{"n_layer": 10, "n_kv_head": 3, "head_dim": 32, "d_mlp": 256, "activation": "swiglu", "qk_norm": true, "init_std_qkv": 0.043, "lr": 0.00908, "lr_head": 0.0059}
Each number is 128 + 32 x the weight over its row's rms, rounded and kept within 0 to 255. Layers, rows and columns count from 0. Numbers have three digits each. The size before them is the row's rms in percent of the matrix's.

# layer 2 MLP down, 96x256, rms 0.0825, rows 0-95, columns 192-223
100:159095106176085065190137150128150172076105151136089115096136130141133174114123143121110136179091
098:105082087105173134101120124185111133133096135124055177137161111139131092190162160166115082154112
093:154157180071175132085141141133097096118133148108136111148152150125188105146150120141161107142141
099:102127135139099169120113135070077150131179099144098161145125117144125093179147198144127039168106
106:164084203161088104174079229126136135183151176137158119114128124121100196127099108091144157090152
106:174198112155097091129135093132095138127130111160167175111111125137111150122058153143120124096135
118:093124154135152114147134097124139134121173106164057179143098171171125125132078176150133129138071
112:176115072096141182113134121164147067145124176123092138140137110161162135138111110094082123188124
094:223045104093160137100088164170133138109073141130109138122068137120176127126112120117150085115148
115:104116140202140148175121128077142119099078084148153161081116140149108131096114177127105159119184
117:153162127148101116093145160093119124117147146180113105143102079168149141125142085154155136090126
101:171164153107107147101123065133140148127105137095145116111105144137177103133088123130107160132100
093:073113138142139146178152129126129104111117072147143162094086093119148116118123108173149099122118
104:191113095071119115131066096121125110125135140132108110163155182092136140126138119140122122166196
093:116190122116136137163120053107145167155128145130136107091094134115123118104080109107101122140071
103:092102104115171153130133106133093181101104075087148133109182123138118116096067110113143134111143
101:127153126068082166176085131115087144092155107199091164182065152101122143144115156138140089149088
108:198121140121143135179179139160095132128130177152078167125049123102142158138101118069147091132148
102:128122126121186149100108069158068104154122126141101111142124124089125127168111158160069144096157
096:115172153121118093167141072103085098090086117112181126139076160102069127068154095100127133137147
100:123037122158104127125094119077130161098104076141131120089095140142191116126150116158114095101137
096:106162147135092149149162173162107153108161090131138112128100088180115140140147110063094093223102
104:142136059173159153101079163128138145118142180109144092161177087125093145127127126174127140120130
098:127110049098143066128151096164096147096120160142183158176135137088095105152132089096146120183160
107:077152121146071150129134075129063142108171098097113143101227186155083114120148181079066087131141
099:134120114123088094097154133135123164130133096118121141132129139107078137099159119110171130156139
105:118092082168133116107143121077144146171122052128147113090207062076140115124086131127154118140177
098:187089114109095116132154120099124142107192122166159166103165146070192137101103169128112214142076
107:114197168151054143141171154172141145124137169174109100098141094068097142076139132146096098101104
093:099170123124128107074193089147025088166139080104128138066052106147095150155138181096114060085156
100:127211144106099188130127162113132125076122097137087188128149159160100116122234100121176163110124
100:147138121121084144144123130119164178063135122140123119118068117110159140074112135062097129165100
095:146169099124161162154046103142141173105147148067152146116110126148132078106105135170103141121187
092:136121135175122150109111125150156169124156141131173139173193077091075119138056176142070180118099
098:141114107128119141137120150125121155073116119134128143182130074164039141137158142147101166065164
106:104182137116188108113165097122115127090097072074095079131164171170134166176109119157177197127158
097:100147179116114141084178161095104152124125110051131091155099128099112146172113129133169062019136
099:085119157204169137134171112124134127064136093117121163126088133132068161088162179158144117128152
100:141124131121144196058142140140086073133125125164115155158039075095132149106183123119096110143126
100:116127151142122170161110169094141125166108076112110116169100145108124107155096192156094112096136
100:159137127165113112146119107152156137140181147153106134133143119170139081087164132124101143162162
099:185187184093145121130160145173073077127124148139078082154124164128091111094112096122157111132103
099:128142125155075166148148129122149132098141120070167167111197134088165128082127150146065131112118
090:118151058125173095198129182100132146118148099182110145109107146187067144111132140118113083141122
097:133185112134066135090108114099149150128120140148151119084060133137123156169148172167185120111123
102:126111141087122068111090127123144116125158125153074113101159135157161097132151119090109114145083
101:123105075168161087086165137122166167108129153110178122082123167177124138139092106085083176074174
085:098161149084163177156145122112110089117119123146061190145093109194118148095094113112134102098151
100:120160124101055145050147191135156093132072136182079119202136130109166142154075146103171101144144
102:108187144144122129174147076117157057161099121094117155113146150154130147081117139124089089141107
098:093151166185144170148198092134132111176121094100141144120224084135135118175147134127121125130144
098:097101125138131124104094107170138157101131143141164131174121148075105078155102126180170163141136
092:156103199134147129109125133173179171095076089146155193085105081123125154092077172119103106134177
098:105129130154134083154127133140160134126156144140169149152098209149044089151111145111150115147127
101:132190087083142139161096149079133070073165116077134140085118158092136111087125111111120112102094
096:120139137164137155094127111099169201108132096152075204102134098150097134093159149139095108086127
092:097205168148075124129150132085124105135068113133147233097095091082063181095164127174173154081145
108:139112109139123186140122177120123094087147130092142174191181118138109133181134095173088154133127
104:134152107131111144128133132119185128137174147127098175162108142108086110153081117121087121155150
103:154148143127153147204129146114132159156118142144126061076171157151129126090101157125090131115054
106:103186139124079153140119144129104099140074108111139132095121132118110155065128117080155148091101
099:132151180122134126155176110150091188137054138148120115080046127119109090131080139117114129136126
103:105121146122100133176147050114166167119117083113095113119152137146099169088109135143109122088137
100:152093131121120119114147146124115158099112142126124084126190116095131149066132142084157045174157
092:108117139175128144116163139147148189157120113142157087103057117109192154068078131147102154148147
108:107132106134135102105128119131161136144128096167126186101135149161113091144162142100172136126114
101:118147061114104149143163165102148179085098101122119132096149174145129113149131197145112125100105
101:121113100158134145177154114102114165066134113130137060085060111099147092132151144212115080124140
097:138225052057146123101129110138085130108131126134092121104138143098145141079065135084095026136215
102:148159083117107144102136123135127089126113200141157153188081132161143114165140117077116106114110
105:126116193160175070115161111122146147088152127109168167103096151078146122124157121160150124127098
101:131139162145124160047135120102167086172131137135090136184173110092120151110129087134066161167165
103:105064105088194087170074120127098126115132148112122120167140149119143084137152105133126133108208
104:123084094125131140124142161085050165151200101112130133134119161115158080039116150168127121154182
101:103034163126109135112176149146117088163169153161137143098113115171153098116133094127130151181133
093:136142073125143181085146130093174120099057123117134174092075115107112109111088160076156169121156
101:142162163163138176123102151120127174128141123146124119142168152121105131107116117161121095121105
095:171060134097137146133135145149137070184176161175141085121106022168105090194133126102128097130162
095:125140107140103168126119137100113111151155114177154198155124044140170164110121172088133159125154
096:090048122140113172118205100120144149140094107092160081141151114137118141123116136123130168093146
100:099140141100137152086129145105157104145163135102104094173166101138110143133166138110166098151138
101:149123149196094127070099144092137114137086099110098094091170120154060136142135211125087090098124
098:137077169128099122156182120152144118130153145124121185113150185149180111131150127127139119161184
089:103114110127123162163165097116116083086157178128121126142081196119154082112121104147116126112107
101:159150121100120120108154133135049139145197094146060119208103127145213174126135083112184147123180
096:129087168178094085141076158114152144046181129140146112154159130103125193057205084180070137115099
096:115145127116137157132098089084129129105095117079089101152118108087167123110120134158106144170138
099:158084171196101149135126112149081117177107137144125077179148137090117164183060149133096154116125
105:129164123111117142148118156120161125115153175124159092144145122139094060078107070125122148046097
088:124114131107133078142093129151205161128084140138127135109037121125096123158116098102167084105177
100:150154163128103124069123118155150121144143165109153152160133145119117028135171130125109200102097
101:152093108114112111115135150141098098140127112181079147120035115138131098189111156141101150178170
106:122121157120132098087144122136139215063134117084155141125142163181136183128156106147105118104169
098:127137104140133144083168115159155103106150103198084160172154086094068138141174126145137138139180
095:078191132134130119075119088123160117145129121054177146153116139100074128193131182120092129115128
089:108141173140117080150144069144109156156177149131135146114093178148138127114143152143094175097182